config = dict(
    qk_norm=False,
    init='uniform',
    init_std_qkv=0.0511,
    lr=0.00254,
    final_lr_fraction=0.0,
)
Each number is 50 + 12 x the weight over its row's rms, rounded and kept within 0 to 99. Layers, rows and columns count from 0. The size before them is the row's rms in percent of the matrix's.

# q: layer 5 attention query, 96x96, rms 0.0851, rows 0-31, columns 48-95
# k: layer 5 attention key, 96x96, rms 0.0853, rows 0-31, columns 48-95
q0 100:34 63 26 56 42 64 64 56 53 57 49 47 31 68 32 52 53 51 75 51 49 51 49 57 29 33 36 66 69 63 32 55 68 43 50 63 54 56 65 58 26 56 51 50 49 40 43 32
k0 077:73 44 64 42 67 35 64 38 36 69 29 51 47 53 53 46 53 65 30 67 36 49 45 56 73 56 40 46 49 40 55 44 48 48 67 48 56 54 40 58 59 49 59 45 38 52 45 47
q1 086:40 55 69 41 44 54 53 54 55 58 48 60 37 53 43 46 40 51 58 62 73 46 68 38 39 44 46 54 42 68 50 58 44 40 55 37 52 45 71 39 59 35 28 40 47 52 62 71
k1 102:37 65 32 33 61 54 41 53 46 41 65 23 46 32 46 42 54 70 52 55 53 65 50 53 53 41 50 53 78 56 40 61 56 33 54 81 47 41 38 66 38 57 49 58 67 50 53 33
q2 100:48 39 19 48 62 52 47 58 46 43 61 38 81 61 41 61 59 58 71 43 41 39 55 40 60 50 45 63 57 54 43 43 47 38 43 78 49 57 53 59 39 58 83 40 56 40 46 32
k2 081:54 31 59 51 40 57 36 55 49 54 31 76 50 58 58 57 49 43 36 50 38 48 49 44 41 54 64 43 29 38 52 51 55 63 44 43 42 72 38 35 60 50 48 64 58 28 45 48
q3 086:62 53 35 46 35 48 51 49 50 65 59 64 30 47 47 61 49 51 38 71 69 52 66 50 48 42 29 71 60 74 48 62 68 28 56 46 58 33 58 52 29 43 34 39 49 28 59 47
k3 089:41 63 29 43 59 55 66 57 44 56 24 21 60 60 40 49 37 53 50 44 62 67 55 59 56 40 45 63 68 53 43 50 19 37 67 70 54 36 32 58 47 49 62 67 62 48 55 45
q4 093:56 54 69 73 71 65 70 55 44 63 30 50 29 54 46 46 48 49 39 45 36 45 53 53 43 32 65 45 30 40 55 53 49 61 54 38 48 49 41 30 57 46 45 70 49 70 44 67
k4 100:60 46 58 74 47 20 52 45 50 24 54 45 77 59 80 66 30 37 32 38 48 55 43 31 56 58 53 36 42 47 52 44 49 61 67 55 42 44 50 59 63 63 57 34 53 42 53 53
q5 093:24 38 42 51 66 61 54 57 41 55 70 64 59 45 45 36 63 46 74 41 31 30 29 47 50 58 59 36 38 34 48 40 63 50 27 55 49 60 62 46 54 48 77 46 36 61 55 47
k5 088:39 45 66 46 58 56 30 67 62 30 45 51 50 44 57 42 59 70 49 34 25 28 58 43 30 57 64 22 43 53 69 46 65 53 45 45 26 53 62 23 65 40 48 65 43 47 35 56
q6 088:32 28 64 49 64 43 55 51 50 40 62 50 66 53 45 58 48 39 57 42 22 43 43 35 51 58 64 43 35 41 30 57 78 58 44 45 42 52 54 51 63 31 63 54 43 63 42 49
k6 086:46 41 69 43 43 63 32 56 48 44 46 55 59 41 57 48 54 61 30 55 30 43 33 39 52 61 70 30 37 51 66 51 75 45 30 45 28 34 53 43 77 41 32 60 48 68 49 56
q7 109:53 75 45 51 65 40 50 57 63 19 57 30 48 65 35 59 37 37 60 38 47 61 51 64 70 54 41 56 46 60 47 36 48 59 57 78 47 36 34 67 45 51 60 36 68 53 26 38
k7 113:65 66 51 56 54 56 73 57 55 71 39 27 37 56 33 43 55 47 43 52 50 79 44 68 56 35 43 59 61 50 48 48 30 66 47 33 61 38 47 47 42 52 39 36 58 60 63 41
q8 106:40 72 45 37 39 48 46 55 70 46 43 57 78 35 59 50 55 25 51 52 29 50 59 42 41 42 55 53 48 35 48 54 72 56 51 64 38 46 41 39 64 40 54 39 60 61 46 38
k8 081:67 27 64 39 62 45 34 49 38 35 41 28 33 65 64 55 60 53 39 58 51 56 47 67 48 45 43 63 57 50 49 38 56 51 52 44 44 29 67 62 37 43 35 45 63 66 55 48
q9 087:53 61 52 32 58 32 41 72 54 36 64 29 45 52 48 32 32 45 50 41 66 77 60 71 50 45 45 51 58 59 58 51 36 36 50 64 65 37 43 68 28 46 35 43 65 54 40 41
k9 103:45 57 26 67 42 44 83 52 33 63 51 52 49 59 37 48 56 57 65 56 58 70 56 71 50 33 27 81 55 41 42 47 21 45 50 50 59 72 47 53 38 60 71 39 67 48 52 34
q10 090:46 45 70 60 38 61 60 57 44 70 51 72 58 50 53 34 45 41 58 41 48 19 43 54 32 42 58 52 49 06 50 62 56 55 54 31 53 55 44 31 56 45 42 56 34 64 52 50
k10 069:62 47 73 42 50 53 31 60 67 46 63 62 47 50 40 29 60 68 53 48 41 22 37 47 43 59 57 49 51 53 50 42 81 47 46 49 23 49 48 47 69 55 54 42 26 64 48 66
q11 085:54 55 47 58 64 73 63 69 55 53 59 24 64 48 42 32 41 68 60 32 44 59 42 59 61 42 55 36 47 68 71 46 29 60 52 76 52 34 32 57 39 72 45 54 45 44 65 41
k11 121:61 51 30 46 44 46 55 37 50 76 45 46 39 68 37 57 46 28 65 43 70 68 56 62 42 46 44 63 56 42 49 41 49 52 73 41 69 41 45 38 51 54 61 36 45 37 45 42
q12 057:35 59 55 44 46 73 55 58 75 73 23 55 50 26 30 45 56 57 67 63 50 27 58 45 27 55 54 54 47 52 46 66 42 40 59 45 41 50 49 38 53 43 50 47 49 48 52 52
k12 248:55 33 66 50 54 56 44 45 51 40 60 55 73 50 53 47 54 49 42 42 34 27 36 25 53 66 72 29 33 55 56 50 68 66 40 48 30 44 58 40 77 54 51 65 36 53 57 62
q13 164:50 34 70 57 47 46 53 55 40 54 51 67 65 48 49 36 52 56 53 52 32 29 42 26 51 71 70 40 38 42 55 43 85 56 42 41 33 46 55 44 76 51 57 59 44 55 51 55
k13 056:38 56 49 43 42 51 23 45 73 33 48 37 54 42 67 59 42 49 37 55 57 39 60 42 63 57 60 48 59 54 57 58 69 52 50 49 48 38 52 65 61 41 31 32 34 56 48 64
q14 087:63 72 51 49 55 47 46 64 51 73 43 54 34 65 74 47 38 30 48 50 30 69 47 58 25 29 45 37 46 54 79 40 51 62 54 52 33 42 32 45 27 43 58 68 62 54 57 47
k14 090:39 53 66 50 45 57 52 20 43 54 37 59 51 45 39 57 55 33 56 54 56 50 33 33 47 51 43 65 50 76 46 45 46 43 65 45 54 61 52 36 53 55 53 28 43 48 30 36
q15 108:62 56 51 50 70 39 36 46 28 78 51 62 41 49 79 41 37 32 40 38 53 51 41 43 64 47 52 69 62 77 55 52 54 26 75 51 46 48 52 48 56 68 57 65 38 37 64 37
k15 108:50 82 58 58 48 61 38 40 53 30 25 57 56 46 54 49 53 35 36 58 68 39 40 38 52 38 41 56 41 37 59 47 57 64 40 59 39 41 34 48 42 43 43 39 49 60 56 61
q16 107:73 48 53 42 46 58 58 85 66 43 49 23 46 40 23 51 67 44 44 41 54 34 52 32 48 61 55 53 50 39 84 63 43 40 45 64 40 49 48 56 52 75 67 57 66 44 37 26
k16 103:61 55 54 52 46 43 57 47 57 18 56 58 51 70 48 57 42 58 59 42 56 56 52 50 18 40 51 50 56 62 34 45 33 61 41 69 56 42 55 53 81 55 44 22 48 57 53 60
q17 096:68 52 51 59 55 47 47 59 38 58 41 58 67 46 58 27 43 64 34 50 49 67 49 47 44 66 45 51 64 37 33 48 62 39 58 44 49 70 38 61 48 40 34 43 45 66 45 51
k17 094:47 53 37 61 56 52 55 51 44 50 60 44 56 62 57 53 50 62 41 35 54 39 70 48 71 57 57 65 46 64 57 62 59 49 53 27 54 58 69 44 55 80 50 58 67 55 65 33
q18 104:41 66 71 39 51 77 59 64 46 56 64 54 41 38 38 46 53 51 47 54 53 46 47 53 65 54 34 67 50 59 61 53 42 51 47 49 64 31 55 34 39 29 23 44 61 65 52 31
k18 101:23 41 53 60 62 47 52 42 39 63 59 43 55 56 50 38 45 62 35 36 56 54 51 55 48 50 52 44 55 44 38 38 63 59 42 57 30 65 59 36 49 36 64 52 34 43 52 49
q19 095:54 40 22 66 43 41 41 46 29 61 57 45 68 31 46 73 57 47 52 49 35 38 63 43 47 49 49 62 30 53 48 51 46 56 46 70 59 41 64 41 34 47 54 36 74 29 29 62
k19 098:46 46 49 28 77 49 37 45 51 26 34 48 56 43 34 35 52 50 68 60 57 58 52 40 46 54 50 51 55 48 42 60 44 33 40 55 47 36 65 59 44 40 72 59 50 40 49 60
q20 100:73 60 49 57 59 61 40 61 64 61 55 50 39 40 56 49 63 53 69 42 39 68 41 43 25 55 48 47 69 50 47 35 64 27 59 42 55 46 44 37 64 27 61 57 57 29 34 22
k20 102:51 64 54 63 64 46 54 57 46 54 75 52 51 66 63 76 41 27 33 51 45 43 41 49 70 48 55 53 48 47 72 53 56 42 51 59 60 51 70 66 46 48 48 20 46 64 59 32
q21 099:48 43 32 35 55 64 25 35 62 64 39 64 58 47 36 47 34 42 63 59 57 37 61 42 33 63 55 52 47 57 57 59 89 53 38 32 56 55 58 64 46 55 43 48 34 39 55 44
k21 104:60 43 47 57 48 35 57 77 47 12 69 45 37 61 52 60 53 45 41 60 65 53 52 58 77 44 45 59 55 44 61 49 41 50 66 77 40 49 50 64 39 61 49 17 38 54 53 47
q22 118:48 20 47 39 19 30 46 58 60 68 57 43 54 32 33 28 49 72 58 60 61 45 61 57 46 65 53 30 37 55 47 33 53 46 40 76 57 59 70 66 48 60 54 45 42 44 57 44
k22 116:42 42 35 34 41 60 56 54 38 53 55 35 43 39 35 78 65 57 63 56 39 65 62 58 60 57 58 58 48 35 51 73 40 43 42 42 64 54 56 57 69 43 63 29 61 35 43 71
q23 108:40 64 34 51 47 55 70 63 56 36 36 46 54 50 52 46 58 40 52 53 56 71 44 68 74 44 53 41 28 37 56 53 40 65 41 45 38 60 50 26 46 44 53 38 56 61 48 62
k23 102:48 33 46 39 44 47 55 55 56 59 61 56 57 64 44 50 54 46 78 40 54 39 75 44 28 49 46 44 49 72 33 61 33 68 57 61 65 71 64 58 36 43 47 82 37 42 23 52
q24 103:46 52 64 34 44 43 42 52 55 42 41 35 64 52 41 70 53 74 24 40 71 65 56 39 54 74 53 14 54 57 47 51 74 52 29 52 40 43 55 49 49 54 39 44 39 46 57 48
k24 104:38 34 33 57 44 54 42 44 43 49 43 35 40 61 70 81 67 56 41 44 29 64 50 58 48 66 48 62 32 42 53 45 63 65 50 49 56 59 40 53 59 25 38 60 86 59 62 36
q25 095:47 37 53 75 43 55 56 55 31 38 60 45 62 53 32 79 48 52 35 68 51 42 61 44 58 58 35 46 51 61 55 49 46 25 46 46 39 53 42 25 47 44 43 45 32 59 56 35
k25 098:19 52 39 46 54 64 44 70 41 66 57 44 57 45 60 56 70 51 44 26 43 48 72 43 48 49 57 42 43 33 40 52 49 42 52 58 29 39 75 49 51 40 65 57 40 50 55 62
q26 101:49 66 27 48 68 60 52 48 68 56 53 30 59 53 45 62 46 52 60 37 32 70 59 40 44 70 56 49 42 69 53 68 58 38 58 39 46 39 55 39 45 43 65 57 66 42 57 31
k26 107:58 32 52 47 33 35 50 50 53 23 59 49 65 79 75 45 47 01 53 48 65 47 46 37 43 47 42 52 54 57 56 39 36 46 49 54 49 47 64 70 65 41 33 54 39 66 49 25
q27 098:39 74 40 61 53 50 49 81 41 48 35 59 42 45 60 59 43 38 48 50 69 25 51 54 51 47 60 37 41 51 72 32 44 50 22 49 44 64 52 44 51 43 56 45 45 51 53 69
k27 094:40 39 66 46 51 50 46 49 69 36 43 36 41 36 22 51 62 47 66 42 49 50 44 85 49 50 40 58 58 40 42 61 48 62 58 61 53 30 53 40 33 41 54 53 47 46 37 48
q28 093:54 60 48 33 48 66 47 41 43 47 38 58 66 40 52 54 75 53 67 58 49 64 59 52 47 44 40 53 49 41 46 38 47 58 36 54 52 47 55 45 37 49 61 50 65 51 33 59
k28 091:41 67 58 70 88 55 49 65 64 47 56 45 29 41 28 40 32 35 66 36 42 48 41 35 62 59 57 57 45 32 72 49 54 61 60 41 44 48 50 65 58 43 67 57 62 37 44 51
q29 101:72 57 51 38 36 46 46 62 52 38 53 49 59 37 47 40 45 55 32 14 53 66 43 40 32 65 57 45 62 66 56 52 70 62 66 62 39 29 46 69 51 38 42 51 43 32 57 56
k29 103:40 50 48 53 51 41 43 44 42 41 41 52 53 79 54 49 60 51 33 76 41 57 31 45 73 53 56 62 50 43 53 42 72 63 65 19 77 50 44 60 60 58 44 49 49 46 49 39
q30 107:42 46 46 49 61 42 56 59 67 44 77 44 57 47 50 38 58 59 60 38 47 47 50 57 64 43 37 56 44 49 41 55 38 63 52 56 54 43 46 62 31 76 48 56 43 66 37 41
k30 102:72 37 63 51 57 42 63 55 47 52 27 62 40 45 43 46 52 67 55 46 48 39 61 42 40 41 68 48 42 56 64 33 41 47 69 45 41 53 48 23 61 71 49 49 49 36 45 56
q31 098:80 59 38 57 65 48 31 27 69 19 48 56 50 57 60 75 30 31 46 48 45 39 44 40 73 69 47 66 51 43 82 57 55 68 43 33 48 46 45 46 46 51 56 33 58 37 53 63
k31 097:29 71 53 42 59 43 50 48 46 17 61 34 42 58 47 35 41 51 27 49 58 70 41 37 51 17 40 42 54 66 49 47 52 71 72 60 52 35 27 65 42 46 39 38 42 70 38 29